From a checkpoint of a small transformer trained on Wikipedia.
Size: 17 layers, width 256, MLP 704 SwiGLU, vocabulary 8192, 17.9M parameters.
Architecture: RMSNorm before each block, untied embeddings.
Training: a variant of Muon for these matrices, 809M tokens, 12343 steps.
Each number is 500 + 40 x the weight over its row's rms, rounded and kept within 0 to 999. Layers, rows and columns count from 0. Numbers have three digits each. The size before them is the row's rms in percent of the matrix's.

# gate: layer 12 MLP gate, 704x256, rms 0.0466, rows 340-370, columns 192-255
# up: layer 12 MLP up, 704x256, rms 0.0509, rows 340-370, columns 192-255
# down: layer 12 MLP down (transposed), 704x256, rms 0.0487, rows 340-370, columns 192-255
gate340 094:485529501481449568533536466479524499502502503579511478484457442402432508483488454519534513506504496524454480494548544446425457510524497473472550424510471525551538533558523478445515521473506531
up340 097:457498496500521478503499573553503527455444516442587562574547537496585468503513490478517546535482478473525468529473516474480527502461489479568501508443513432488508487533486493472410462474479452
down340 097:499567497508386564480478490427475544500488527542535376505467502497545530475477446479537493515509505491464494579531467483497551523445518428426467501532491571558479516527553465567383508452477425
gate341 102:517531502561509469503494535470495524461572477487486518459512520501455544395534488469570471528536541496523533519535509422506514465501555499591547532487528470436433528495438473504507522502476650
up341 104:526513544539489401498546498502501485435551539525445504509516450589543552496466554533596464430456534497575514504481459433601468497451461514501552571497452529451436511488495600500436546533468571
down341 101:536461447479490541507523513482524484597510500520536454551546491534546451549531553487530474474508530505497460459502463481485495521517471446591449451515444540446504595479402426497435522531470532
gate342 099:505502519449478527537486439450514419555456430520462574458513507524479522496452532484508468538534497495535537476457501513508516562555499483498464424601517537542489451443464507530481538533458501
up342 102:521537459523519539448500549504521472527404483507428523567450543492467519464529455469428478536546541493500577575528550465544523514528554459526428580407532550505467495511519488510429484549531482
down342 099:485509515497446533492476423514469477541548498505538541490500466519476505479471486562491527533480561466421554517452514495534540559512570470463479497474537462532515457492475512460464497482454485
gate343 098:521467470540487547449576525508586486540496516494499520518468463444438517570486518434487471409532462450426525513464453495544513557570527502464478525494456485564507478456494487527523522545451539
up343 106:482506539526528436487504545504509499488487600467474501464507550538450552406564414481505483464546537540534545484523494589481439529423518514460552494471480546557514513447523466515432532477461517
down343 104:478500535549499520526514524499532448466570582441586527438506532551475455486531442501584489507544529469492465517533467482517478590519501471446482535450507477506499483464530399524534551521435396
gate344 100:556537568521531518564499455496548479476486463456511491544533493486454475570497479498567524579497492510516471531476541451513494505579546493483526428435460558519506513490565528590535533502463432
up344 110:504509507568460522462442553546494457527572507467478403509537478480471490432417521524521535491544477467522491524575430505524481427497477561526571514523529515458526484489521519524483492390506471
down344 103:468480524453546503496508522502507507524537480536470592472505508520474531451527418492544462506501513455453492512510463489535429579464470501532475564574500482495509545536461529536438567445522551
gate345 105:581451488449459536525489521485454476454552444582602525447559536527458514541559546464542523529504482495527471434499505477530544500467526475534468446531466465562421495496412501579506515576473526
up345 106:521536489492468483562440507551480472537505448439495593489490504498478479486455515495562514486460533458511478518481531526594545552440544489462530516518464564434519435448537459492562468481528573
down345 104:523457544449585431516398511514494441461514458511525550520486485548536499516519510464445564496487516516494505473445423510460523595417411461522497487527472446475510504441555479464530449543523535
gate346 102:509468443400401492519489536442458589457491515539536457509552524469462509508420512382533467541432460487510499458536527545496520482439454510483520535483515426574459442480586581503462459525528562
up346 099:527397393421535420487555559537442511528509474498506463479500531451550551511519561463527476560533484506514541484483510424547475503523535524546471477454537560524435529539425571453463505517505500
down346 100:408503450561490496522525554471476478497522462508512496437540534534435548403522560486490555444522497494511500493461457477550548479519514466443490512520500482500552511531464499505486607506433486
gate347 097:475481465498457552514518577456494518522608507504475419493532498467467535533548518473507531498526540585489438470543532492449487514534440573518417505560475634459468465522449491554529516460512511
up347 098:534507475496515479442482558584547507516496431483571521491514547492527516451489519519421571492457579447446463485469532451464490503565500527501502480492543491498391426445458536424519472517444493
down347 099:437564538527500530592461425554527507520481452500472455475486423506426486477488515503481474513461462490558476458514487453513505466501589424429502511513530537590486539535513554478533433502476511
gate348 099:514517431533482556520508503500510570468452539466504546542480552480521468545493478475447509493500477515537510457494525532510484546428431481515449480457473494591441547562439462484461481488463484
up348 101:434570485478575422487553528484486622513474521508533555451566536447494467500487505409507523489546598564541542499518549524479520517482552485540430523388543470479506507524527447468521503526468485
down348 097:450466515497492529544515530529496433485402489506454518467573501526500519522467536425489468462482532499549532511520528475468531488537472509508467488481562464508458544564575442529521534509464578
gate349 100:412497459490496527517531475502525515502556438507504497514509459452488535442523525482562498522586522510491521508525482527496519529510407459495529479436544470421544440445508488524504548451469458
up349 096:492500515506447567501448498494468442467534507536532500465535485531461499540510514545525491434500470483543484499498468460497493502489500537518534503507484490435493481514492512609467512419464513
down349 093:470485544564489495544535565445559489499426548500506497453560529498538476519480546533500483570505593501529484442491538469522593516505531453445431448498472498519440561561492515520534434493546500
gate350 095:439479480564505461547517522529553527488389432537470414474499489517490517562504533603549449556523472493479459526509515531598542459493524494459522457465531506554563518541525529573540418569496484
up350 103:501485561533552596504482562526485484494475546461469526523476540547523478488502499506489516515458444463476509447483494411501511508482525522531530465596467454487473484527536509488488488483531461
down350 102:518493512460519540423549436539440464506507522412482539519471500491490508456544478520558501426459578558487508534521458511428434500521518565596479576517644430483523473515518513496455583537507544
gate351 099:478464522523484458517539435506545575420542499506560452412444425529587574584512523458526567476479527461514482490532495478473512496531476553482474507571496552520463563496472483495527494480435521
up351 097:490552487457535549515486543489561582434511541528598529462483491479546538499523548460544492556573510449563602570492453455490509506498500585468428485504434444503525453540496574529495531562576491
down351 099:515482454528518566447572454475487419509547500476518442448470472507561532539505545577442532496461542543429486486474502494535497600452538517526495485542441500475494480547446534597426519469524514
gate352 098:451487510516499521493496507504480499439482545482479469530499477532498528463535423555472574529504453519441520583508510460412605469480463473516511443545487536492483494391540502457446441467582511
up352 105:461545467528493488591438533488450513489430507458509587437497490448612587524542507462554489466445408500523524475581469486568514501542514441461499531531460491558581502534528447506520502495522541
down352 103:492565530608503486444504518513535482465520563508542516507536458440554438422534483397462513475392511513505460506511466506488512476478510512401484532419464421489495531496504474593497524430496567
gate353 097:505517479448536465462458499464499509504500464438514520543497505607521520469495504481531480437476479563461494476535491508484516523520458553541468508489472510445419500564528451578478530560571503
up353 091:501527486433502489485538520508455603534554584578550458513513490498532548475469502482471465485480504524497510474566486483436511433465505550478471425512496563563509536507506570582609565401501475
down353 096:546535577512451504561497471484522418427480533508433482480536502505495510544581482523467516551510537563585547463463464515488453549449466463437561510466537445592511467466466475490491441518475460
gate354 101:515521492442499531525545475484532523509514417474408474515484458475483544460507464462595491399499481444476582514522550505533434547523480448498474429501486417487507572529504485484486442523496515
up354 104:463471485518512534493529561479514515510493554452532548500468517580520488487492535557518506479419507427580518580452464433480472511508463493521506538614467520431428477470578516494501544507469537
down354 103:454481516503464466463504477487394506502475479473430518487391557478479510454524448540466512541481531546489497429523455520519408471429518575580449467500489505433513454491454567514524553452501514
gate355 099:454479527450519562535558547464491468469522543516562521536439474466473516488469505401585527509505535603533457491439474548562493510483557486520508509464468525526470471540521544514501464560473469
up355 110:516531489447437486495526414528570485504434366462445545497506488453504427518517475560446514469490460459414412423423503513522603502496539474516510505469503497588523539450487507513498485590491505
down355 104:450603469490504405455497475457445530570518567487506548507503482553536528551460562555468424451582545496499532486482479569498512499500526535410510493470504569536505499503543505488449438398462491
gate356 102:550615494528551531444519490556457433476471552523575528507510507485534505562539466431522563508424501456515536498428491417573504468466532522449455448450472492481536503550529513445489473458565491
up356 101:452550471453517493439528479495503500479492493534555532529536559459444542532475511498452562530496506526390451541503480488444496479439435444483474439469524511511462563547496447479554460474531454
down356 103:504475472509527485512447545549507517485515456451494547520543540515528515499493499491471499448397512506509432465459477452487505490439532590532490563468471538512513587485564436455474474557501563
gate357 106:572489601496561531492550479479471563482512456444518546491490437465479502559485429545563520470485504507482400530474483455558491517487513459477488459613547524434473424545508529458535510491501485
up357 104:501511570522482465458513560542491549482554542507478521494489470460504502484528412474498535538494496557497505427539404491495442461525528539440515494544512574490537439472492513525541489547477512
down357 106:564574481492492510469598482510479492521492506461495490543444518454444481469489524386498478489487504469528500521479467492538534547478561489462476581568507517548525579475449475507508560445501488
gate358 101:397456529498558500514494491489513471449483488521513475497553459479463535577416482509542486540454461424533517439610502483471511568510499536509479464554445450508497420469537594511549471430514504
up358 103:553549461510520486454481501586482577555503491491545506473498539501378495485523490433547477502524549593506475504460464536575439524499504480501500536542493476515555560535446469479550471446495445
down358 100:485479563431556520523532468506457536529466484556603433492466533503538562459481427536469473481483479503486499436484537414485518457467609500398560471451458494466519542545519418560554458497450529
gate359 100:516548504497530498477433438452509566457520489474539494481457465485555495522492534433494520506557442519535479575469555458543516488540452518462488476493480508486505484459544533517493497499517545
up359 096:478485424519470477483475517532556556517497537525451442519594519531460523427527482531403494544534453517465556472546455492627557523515566518551519450446438567530502397419564523558561523474567454
down359 096:531492503480445522559507412526526455490504471479519522534485535433530519498503571495496543486471487547430499453456570574457492498500461493450491530481387546454469608586464444486474480489551502
gate360 092:463574528511518521457486527506528489442495530526460497525458520475436522487576538575473511463553451502587518539491515529560518521503549517445480479532523455547473522490479535616572485502497490
up360 097:472513464493481461496487552460453534591556557437513536537504514482515536478556465478456595534480486503468492603592455480498486449436481451477434489553552530582501501442507518482436531544511504
down360 092:474498544499476509529485509516456467493484516543478498523436486517490459571484523527464544554534514520474508459516519446523470532534425491446530435480480496461460533533466490395531486467438546
gate361 099:497503408485452501483464493518512544513476450444519418438481511491448487568533529482486478556487500504516513433449517496465498515536472512476558516459435466521498557450505454468522521548472454
up361 096:580546457507454467536544473488452502519486482506484504481576484538515504497528490478552459541459536492516551494511410488532520455510473463558416410522552480550481509513579541444401514488480511
down361 100:491479486534514555468492521461492510445487533504532509550526501471571506536454471528491375519532500474451516561529468422559561500486473487457504558528524505510504546487525492452538450501450499
gate362 102:519488513453498474462411535443462475459471550518447497472503490547536469445463526475477504492525546563561529552510476561470507524549525556476499467482436503538539535554470462536525469462615522
up362 102:537547508492506487513479548437506421440480445520541472448429500546447516485509548506510528522532470436487458467459421511467550501438547486442479557475554481514491465482523489551512528557503540
down362 106:539541525524551479521479514491502465431485501497437439530508536497434432438490600491514415480566479475511464450471412496499414497494565500508522541424548461528506461453445502494518509515516520
gate363 099:493531535557493562560500522480554470574515529545486564493501525493527460494534399502461485477565485472574459480464550455463542494554521503563562442515476446591463483563458527473538518486560456
up363 095:465538460495492528536538483561440495558524526550505513495464477518452501496458539491494505480485498476522490475537474483467480550442505505523511432519497464511473504514538437542427530468481440
down363 094:441520509471515488501471525472477466480496488524465491539496476434458526437538552517488453538502495495511487491500528569498491528464478506486515554448543552530548519441427526457486457515514531
gate364 099:500529525459436495519521453523533494487479532523543543496488475542513524438544448493461545576466543486485513443470492529495510533546481479516425457477517469500481445454389516522481550530530468
up364 089:500451558474497522467453499414486467543507457477540500534514505501549477563529571466518572495447527428488492461523509481568472522486534512484541534558508449531516456471496505451533488437493575
down364 091:481586469572547446517556464508542486515541436517432556524494511479522479536482465517443530532484453524556505528569565522531518504479504611478488496498519494483397543467470534503442487490521455
gate365 102:440535517473559443500478529495495457468583511476507447522554454510440532422553521528482503500583532556476482478466531436484512481518497524484506470502438509489450499476515546569439567498485543
up365 103:444467518497499602407482517521588528518516480568553484477492570516566462505536538525520493526537519476527503466488501458528488535590529418546519472490527560549469487543494497484410531500564510
down365 102:499566492491529431447499474562510389501488572553521435553487497452447465464432517533433522489463575540440501472516457539462527494494510542492518444462495553516507569420509528540505492515497526
gate366 096:559549485474480428450476510473525518457518462484529442540495457530512461457471481487478483529521439483466506491479517450502451526486453382492485418564473494482543554522540482535498575504579529
up366 096:482458498552505465480606487474509482480456516524494490484478507420496503470483481504522477430486485503519480554534497521526463542548537525477454493506515664501499459454529504481539528512519425
down366 094:518502484514490460457568491489583537526482504567417511569578478473577535602479502483470509518556506586470431465484578468609466416464493489488519506442526511541476484553530528377571514458479551
gate367 103:563530432462552503506545377457496501521530493513482497461532584511426487560478535431533462478463493515549516514505521504533459516549510562488557487510453611507550458488448531519510481522522448
up367 098:512552443462575485498476488521484474523485513407506502482522542451463449522533532512526484533503469444428495430499568484549485566514578480469536531493547480511497508544512527470502507515592536
down367 100:491542530494455500535458497451469442372542491464555449544495545494494489510569505485507502505564520530528463492501519528566529504454475454468497494580522516545546483485410504350468476512518514
gate368 090:536489457462513520477538479554545493517517470521486453447539455449535566546483503471505502498491470507539532469487483530422506508539512480448500540434439495469486496499516513496493449463497497
up368 092:565510536532427494496555457473488507541460513493493505464507470450472472479523494512571442525480507431419384483469566471478498509528440517567497515471483430528527508540417418452441477427519560
down368 098:431531550486464552534477494460541511504478551520452535452484569555475484514505511494497531499520519488527468497492507512492554481492527487472527462512511545503502491529572517537461571538526460
gate369 103:458573436459435517521451530540502511498539550551522413496553435495452467438466497472453551521536528436459538537535479437479466530556492491448511385507495556457513492463499470498504518510555555
up369 099:447443533591427523448464509532481537503461435428440429532532419536429452439579498443543490492495358558464482517495542372510503482492469563525482453496424500465492539498545433575528523460512452
down369 096:477512552493435475492479478521429499527481519518570455482553480504504501527496593531490575551512574513511472454495525473533545530558449479427541480467415532514531489548508511460527421483515437
gate370 100:487508461478534511544552543538583439462570530471488504442433510502469477485487494490470499475510568442483512512491522504502541474536534429459491540508487542501546451488490455461430435546572532
up370 104:453507507446569469478433547472509502508432476527567523475512529495482508558603455437474398496461424431520448532561580473496473505465498423506517534535489527483564496469517403521461485535533519
down370 102:524503446529452484482514506529568522483428513508463498482562557584573530418545483505499429522482476516473506414543555514452444485476390520526487564521481494503472533540509559520491497484505458